config.toml
n_layer = 16
d_model = 128
n_head = 2
n_kv_head = 1
head_dim = 64
d_mlp = 512
vocab_size = 2048
activation = "squared_relu"
norm = "rmsnorm"
norm_place = "pre"
norm_eps = 1e-05
positions = "rope"
rope_base = 16100.0
rope_fraction = 1.0
qk_norm = true
attn_scale = 0.161
bias = "none"
tie_embeddings = "early"
parallel_block = false
extras = ["some layers without attention", "local attention windows", "gated attention", "capped logits"]
init = "normal"
init_std_qkv = 0.0365
init_std_o = 0.00645
init_std_up = 0.0365
init_std_down = 0.00322
optimizer = "muon_variant"
lr = 0.00774
lr_mult_o = 2.0
lr_mult_down = 0.7
beta1 = 0.95
lr_head = 0.00898
warmup_steps = 0
schedule = "wsd"
decay_fraction = 0.896
decay_shape = "linear"
final_lr_fraction = 0.0
batch_tokens = 16384
seq_len = 2048
doc_mask = true
train_tokens = 138400000
steps = 8448
dataset = "wikipedia_en"
Each number is 200 + 40 x the weight over its row's rms, rounded and kept within 0 to 999. Layers, rows and columns count from 0. The size before them is the row's rms in percent of the matrix's.

# down: layer 9 MLP down (transposed), 512x128, rms 0.0373, rows 243-255, columns 0-127
# up: layer 9 MLP up, 512x128, rms 0.213, rows 244-255, columns 0-127
down243,102,107,282,277,204,228,226,258,192,148,190,186,254,256,164,188,264,144,283,220,153,210,234,145,199,209,245,236,226,224,228,182,225,234,212,279,175,203,239,157,240,151,165,165,202,236,278,215,203,204,138,184,174,246,169,226,200,221,198,179,196,215,159,135,186,257,237,208,203,234,185,225,255,238,222,249,198,242,206,182,264,168,260,172,172,179,143,180,195,225,149,198,155,194,195,194,213,132,211,217,230,212,195,244,228,111,231,120,164,235,271,151,197,263,210,175,226,124,102,245,160,200,202,239,193,215,231,229,226
up244,105,245,186,185,243,208,189,259,207,199,249,188,219,205,137,170,216,259,160,187,225,188,128,245,181,214,156,200,247,178,188,174,162,286,237,144,173,139,162,100,214,182,181,169,250,179,210,179,280,160,261,202,113,147,178,266,202,218,205,195,208,241,215,204,163,141,246,144,222,208,208,171,208,233,149,109,164,263,227,147,214,216,185,123,168,238,245,204,201,191,261,178,224,256,179,199,190,192,226,194,262,161,265,221,205,204,202,185,225,244,246,161,197,212,230,222,281,248,175,177,240,144,215,191,222,111,279,165,138
down244,100,215,148,206,197,189,200,196,277,253,185,166,169,238,188,132,190,216,202,170,205,214,239,204,212,201,182,210,120,194,184,172,273,280,200,203,203,186,169,154,199,196,241,171,208,276,172,144,229,176,186,222,230,176,287,168,243,185,138,242,201,170,197,216,204,176,186,155,193,146,294,175,201,230,178,205,172,207,250,122,250,251,161,239,110,181,178,195,190,170,185,262,291,193,225,155,136,256,178,164,103,254,249,149,190,216,239,190,294,244,224,220,221,274,172,164,164,218,217,174,187,218,207,199,258,228,155,292,210
up245,106,204,158,213,276,177,220,201,181,235,269,157,200,222,218,131,278,251,264,207,173,165,227,174,182,188,252,205,202,127,174,273,190,187,241,235,212,285,215,263,155,177,140,241,166,222,163,225,179,178,162,186,221,218,195,204,236,185,249,206,179,224,173,165,186,170,245,155,227,185,156,291,164,151,289,166,190,196,200,225,221,152,286,154,229,213,169,181,133,210,207,304,146,200,207,255,246,193,238,212,201,209,230,200,224,189,139,237,144,262,166,199,198,184,309,204,215,166,120,179,166,172,144,253,220,214,176,207,218
down245,100,167,169,203,125,176,211,208,212,244,224,125,119,247,169,264,185,169,129,189,215,200,176,179,174,197,152,157,197,158,229,177,187,249,208,199,181,191,206,198,215,225,240,101,205,222,228,173,185,203,241,252,215,154,141,252,163,186,140,169,251,189,228,212,214,201,207,193,133,216,236,199,243,133,186,155,224,221,177,205,240,216,317,247,167,222,188,187,262,215,248,213,147,233,166,201,183,185,239,124,247,153,80,103,187,213,215,177,134,202,206,172,196,164,206,127,196,191,262,193,263,197,199,193,198,168,167,241,299
up246,094,136,166,220,154,181,246,193,226,181,263,212,215,207,224,144,153,160,218,180,244,219,260,213,115,239,168,213,217,221,225,208,232,253,200,237,178,241,220,261,231,140,193,279,171,219,159,182,275,251,160,240,191,159,238,171,196,188,213,170,234,297,101,256,205,196,213,158,243,191,216,220,185,195,247,126,178,161,225,214,220,181,240,181,190,301,291,224,217,212,244,198,229,205,125,176,204,292,203,155,184,228,263,199,141,202,188,134,167,171,130,168,188,245,154,223,201,196,186,210,243,205,234,217,173,139,203,272,239
down246,096,212,231,150,164,231,138,194,208,197,196,251,190,183,137,254,106,233,206,200,245,213,171,110,238,227,193,193,170,180,270,207,166,271,184,166,174,203,139,169,239,160,212,198,245,168,221,182,182,159,222,211,184,215,153,225,159,165,138,222,194,171,300,263,210,193,255,199,210,193,150,172,218,213,161,270,140,182,146,209,185,256,230,295,193,165,125,138,209,202,266,271,93,203,259,177,195,171,197,165,182,133,162,240,184,229,199,238,190,239,176,240,205,173,272,213,155,237,223,219,214,219,186,149,234,190,131,175,236
up247,084,222,131,217,147,176,228,166,177,108,343,162,173,170,222,292,194,158,216,204,221,217,110,181,206,203,191,204,175,165,168,173,160,200,142,179,179,214,212,236,184,230,245,200,224,221,146,165,205,155,172,232,162,175,249,165,176,204,157,185,170,227,297,241,137,283,163,241,189,182,242,184,186,293,187,253,134,186,237,252,167,214,193,144,180,204,234,204,254,138,200,217,103,257,208,154,197,244,224,197,173,209,209,149,232,211,230,212,145,184,198,151,175,182,209,203,156,235,161,255,163,199,154,233,160,201,199,169,247
down247,092,226,210,183,177,227,223,252,256,245,128,182,184,176,107,142,212,166,196,227,209,189,215,169,256,96,238,140,204,179,142,227,173,206,219,217,226,206,214,232,173,211,213,155,186,204,200,213,215,260,172,224,219,160,205,207,240,235,176,224,220,301,326,165,249,200,271,203,232,214,186,212,199,214,289,232,248,164,230,220,204,204,248,182,282,181,122,194,182,180,205,212,168,203,240,201,234,144,258,256,194,193,244,161,197,195,223,230,325,270,188,266,172,171,245,177,190,218,217,167,224,180,175,274,197,192,168,259,250
up248,100,258,180,221,240,229,217,200,207,147,161,245,228,236,247,134,184,190,157,167,240,266,213,249,242,157,191,245,211,194,209,181,141,230,171,89,217,167,281,191,209,213,207,214,134,210,194,232,228,195,216,223,188,205,227,216,170,178,142,210,189,197,168,91,123,148,178,193,181,293,143,180,182,184,154,214,183,202,228,186,158,186,127,191,142,182,218,135,160,296,237,258,151,208,189,157,216,202,198,237,209,247,271,215,126,220,151,238,200,231,207,127,213,123,167,230,238,171,179,153,203,192,234,227,257,112,204,215,189
down248,097,228,274,188,224,172,194,173,270,160,164,149,260,184,237,244,122,198,242,204,231,239,180,247,126,217,169,248,161,152,267,213,173,289,241,210,254,170,194,201,176,199,198,253,228,175,189,214,205,159,237,175,225,163,251,236,175,211,191,163,212,227,156,165,193,193,227,254,187,255,244,177,297,189,194,229,221,232,115,139,180,265,254,209,183,188,172,184,179,192,231,301,194,184,157,245,165,143,251,155,198,159,186,157,221,193,214,287,224,168,185,212,242,156,115,190,185,191,265,182,183,160,124,211,140,139,217,238,194
up249,090,214,210,111,132,249,183,229,267,148,224,290,218,150,289,226,180,122,162,240,264,226,115,189,210,243,224,145,182,215,146,188,204,187,224,268,203,220,161,107,204,243,184,260,234,232,185,260,196,142,246,225,214,190,242,241,202,232,257,184,123,180,176,298,190,216,178,182,185,153,145,229,227,165,232,243,199,212,220,248,262,175,167,246,207,158,236,199,218,138,221,219,157,226,250,248,212,169,187,207,199,168,162,140,248,221,202,161,247,196,182,196,230,205,196,227,231,227,225,115,207,222,222,203,223,152,256,229,205
down249,094,263,163,284,223,170,227,161,195,246,272,156,172,172,229,234,328,124,231,203,179,230,211,246,167,204,229,249,211,128,231,241,183,283,156,135,236,195,201,222,222,175,185,231,235,165,128,234,172,170,195,180,233,169,194,171,233,158,225,171,243,218,253,181,214,220,221,200,153,215,226,169,218,150,202,212,251,199,212,140,197,175,201,178,212,279,200,198,230,234,218,192,206,164,225,238,283,251,103,206,206,175,155,180,144,288,232,278,240,141,227,174,247,194,186,149,149,263,221,174,169,183,163,216,235,225,170,163,155
up250,092,102,236,177,241,200,223,196,126,178,135,182,145,161,168,228,130,151,272,242,209,180,203,240,236,183,201,211,194,262,169,269,206,191,206,195,232,193,94,153,173,237,227,197,118,192,199,175,219,242,139,147,201,136,206,288,241,203,158,203,199,177,198,217,213,124,157,157,205,248,154,173,281,219,115,191,201,195,184,190,163,205,228,183,193,200,233,296,158,195,299,243,215,138,243,203,194,171,209,158,204,325,194,197,235,197,184,164,186,231,166,187,188,214,196,249,202,165,221,212,178,165,197,191,175,186,256,222,187
down250,095,176,216,176,172,232,225,207,190,245,197,215,191,232,253,135,199,202,148,218,191,123,149,266,191,128,164,190,202,261,150,210,198,200,139,212,177,219,177,160,220,249,229,141,181,203,227,156,186,189,217,242,174,188,186,171,255,104,271,123,266,230,166,252,267,292,168,203,134,144,142,232,209,249,199,183,216,187,188,132,258,158,169,180,167,204,171,254,161,168,102,207,195,207,170,233,141,143,224,197,207,175,197,201,174,222,235,155,243,267,188,221,261,142,155,212,251,214,148,184,138,168,207,182,230,271,245,202,231
up251,099,178,272,307,168,200,185,171,224,227,178,181,191,198,251,196,174,191,209,220,228,169,224,190,153,184,223,251,170,209,317,232,236,243,223,214,241,202,178,164,252,225,154,306,196,203,233,175,178,226,217,212,226,202,256,195,224,209,212,174,180,139,176,192,163,279,220,238,123,145,250,275,228,110,175,185,200,196,140,152,152,141,250,201,154,198,194,197,205,229,194,159,228,184,178,216,188,134,146,227,261,230,236,249,180,173,247,121,228,239,189,232,169,217,242,249,238,265,198,270,165,126,222,268,184,217,246,174,174
down251,093,213,237,129,146,177,180,233,146,197,211,227,247,151,207,236,115,195,186,190,135,182,193,207,220,155,218,195,231,151,101,203,173,230,171,250,221,268,112,182,290,205,125,201,176,230,200,177,164,229,145,191,122,191,175,195,151,229,147,131,262,161,224,206,183,192,179,277,256,160,182,236,191,169,243,206,245,168,209,240,131,251,218,220,199,149,164,185,163,158,241,152,159,228,186,175,181,203,199,189,202,258,180,210,149,239,260,166,205,201,167,185,228,177,166,177,180,118,296,168,189,200,223,263,147,133,183,181,156
up252,091,210,241,234,204,241,184,145,260,172,200,222,158,178,121,200,194,210,239,128,230,172,176,176,184,220,216,115,169,148,230,212,215,246,203,80,183,163,240,158,183,147,263,228,96,227,193,179,175,201,173,147,229,130,211,256,207,209,182,194,201,172,196,216,216,185,221,245,242,199,186,177,238,217,116,186,213,119,294,244,200,317,217,179,215,193,248,164,235,208,237,164,180,214,203,191,252,186,168,266,195,260,204,151,148,211,229,267,107,166,197,200,229,168,203,214,168,192,214,177,192,233,232,205,209,267,248,164,256
down252,094,210,188,239,169,183,193,142,193,200,193,166,253,135,213,258,151,213,231,161,161,129,223,179,246,235,116,97,183,158,227,250,203,236,210,192,224,161,182,232,210,149,255,240,159,209,155,174,193,223,251,127,241,201,184,201,173,236,182,240,160,235,247,149,229,171,213,129,221,189,196,131,218,248,172,129,210,189,205,299,249,222,187,220,196,258,234,129,195,193,195,185,183,194,166,254,200,211,138,241,154,266,272,136,155,211,137,250,159,163,166,268,239,218,205,218,254,175,230,206,225,159,190,232,251,262,195,129,201
up253,104,148,130,202,164,163,147,227,169,195,170,205,236,218,166,231,214,165,215,203,278,274,305,233,160,219,188,185,178,189,311,158,181,171,189,169,226,197,215,255,203,170,221,143,202,170,141,230,227,200,310,222,232,201,219,144,229,213,176,181,149,162,150,252,162,180,173,216,187,193,237,171,147,246,290,157,95,193,187,187,168,196,251,206,234,232,247,254,242,232,224,174,243,223,299,211,203,203,201,180,143,256,216,162,151,222,159,168,155,176,195,194,223,237,187,202,212,201,197,280,175,188,273,169,129,234,203,203,212
down253,105,187,214,139,194,184,217,282,175,225,157,153,165,184,122,205,188,143,212,136,119,204,139,244,182,226,204,249,249,143,252,198,182,205,155,249,273,231,151,174,255,209,189,193,236,268,218,175,218,213,197,191,213,259,226,121,217,252,216,215,253,189,170,207,192,255,204,266,164,159,189,52,151,238,197,212,246,223,244,166,264,240,200,220,92,193,204,228,154,260,162,209,211,297,227,189,189,216,241,172,209,196,224,176,175,167,197,187,119,219,217,178,205,208,206,224,262,173,201,190,181,177,174,145,230,225,232,188,241
up254,105,318,169,222,194,274,233,214,238,206,195,146,206,196,260,153,173,188,222,205,252,151,240,266,246,220,182,210,184,261,227,227,245,261,164,173,204,193,221,157,202,206,209,263,158,171,221,120,173,176,223,233,144,195,141,231,218,235,259,239,210,191,188,102,162,295,176,186,232,263,150,208,224,167,258,137,138,171,202,238,120,233,204,205,157,211,203,208,143,229,187,173,244,169,197,161,229,185,103,205,184,232,178,193,155,229,243,241,192,208,194,124,145,139,178,217,201,265,194,160,233,168,201,229,231,156,198,244,158
down254,103,149,185,170,191,172,221,245,181,219,232,219,220,151,187,265,219,216,221,159,243,224,228,205,211,184,258,171,191,142,183,203,225,187,276,236,233,139,181,213,205,223,216,216,192,160,152,167,159,246,264,151,202,206,222,168,163,213,247,148,200,289,181,209,187,170,244,164,190,139,241,199,198,197,154,115,134,263,144,162,225,286,130,247,95,156,106,233,189,235,198,320,229,274,197,268,153,200,245,205,183,237,160,180,255,204,193,154,199,231,216,245,223,257,198,151,200,222,229,219,201,229,181,156,203,239,176,171,236
up255,105,248,158,220,258,209,257,224,274,197,225,174,251,286,162,158,166,176,163,208,164,138,238,172,287,192,158,241,205,117,272,219,239,239,275,228,150,249,202,162,200,199,127,197,217,194,185,224,263,216,229,184,219,207,236,176,229,161,164,197,217,218,139,165,232,161,176,221,265,265,210,206,201,142,203,222,135,169,195,182,127,245,250,165,123,133,239,198,200,198,184,199,245,243,210,228,204,146,262,222,219,141,319,126,231,207,197,248,211,188,157,187,226,206,183,171,174,186,246,155,178,169,235,224,225,199,196,202,256
down255,106,214,203,212,184,175,256,187,196,110,178,170,156,294,226,251,187,152,257,164,176,77,198,176,210,216,217,187,208,195,216,256,244,198,196,216,153,182,246,300,194,201,229,264,126,199,188,193,249,210,237,162,180,235,164,144,216,190,106,166,224,202,212,192,148,203,179,204,192,230,231,248,230,189,228,265,218,184,185,277,166,245,143,212,204,226,219,190,134,165,253,195,193,194,217,138,156,230,269,145,205,200,243,112,258,142,195,162,188,173,161,220,116,125,212,179,255,155,217,198,226,163,231,185,235,243,240,218,202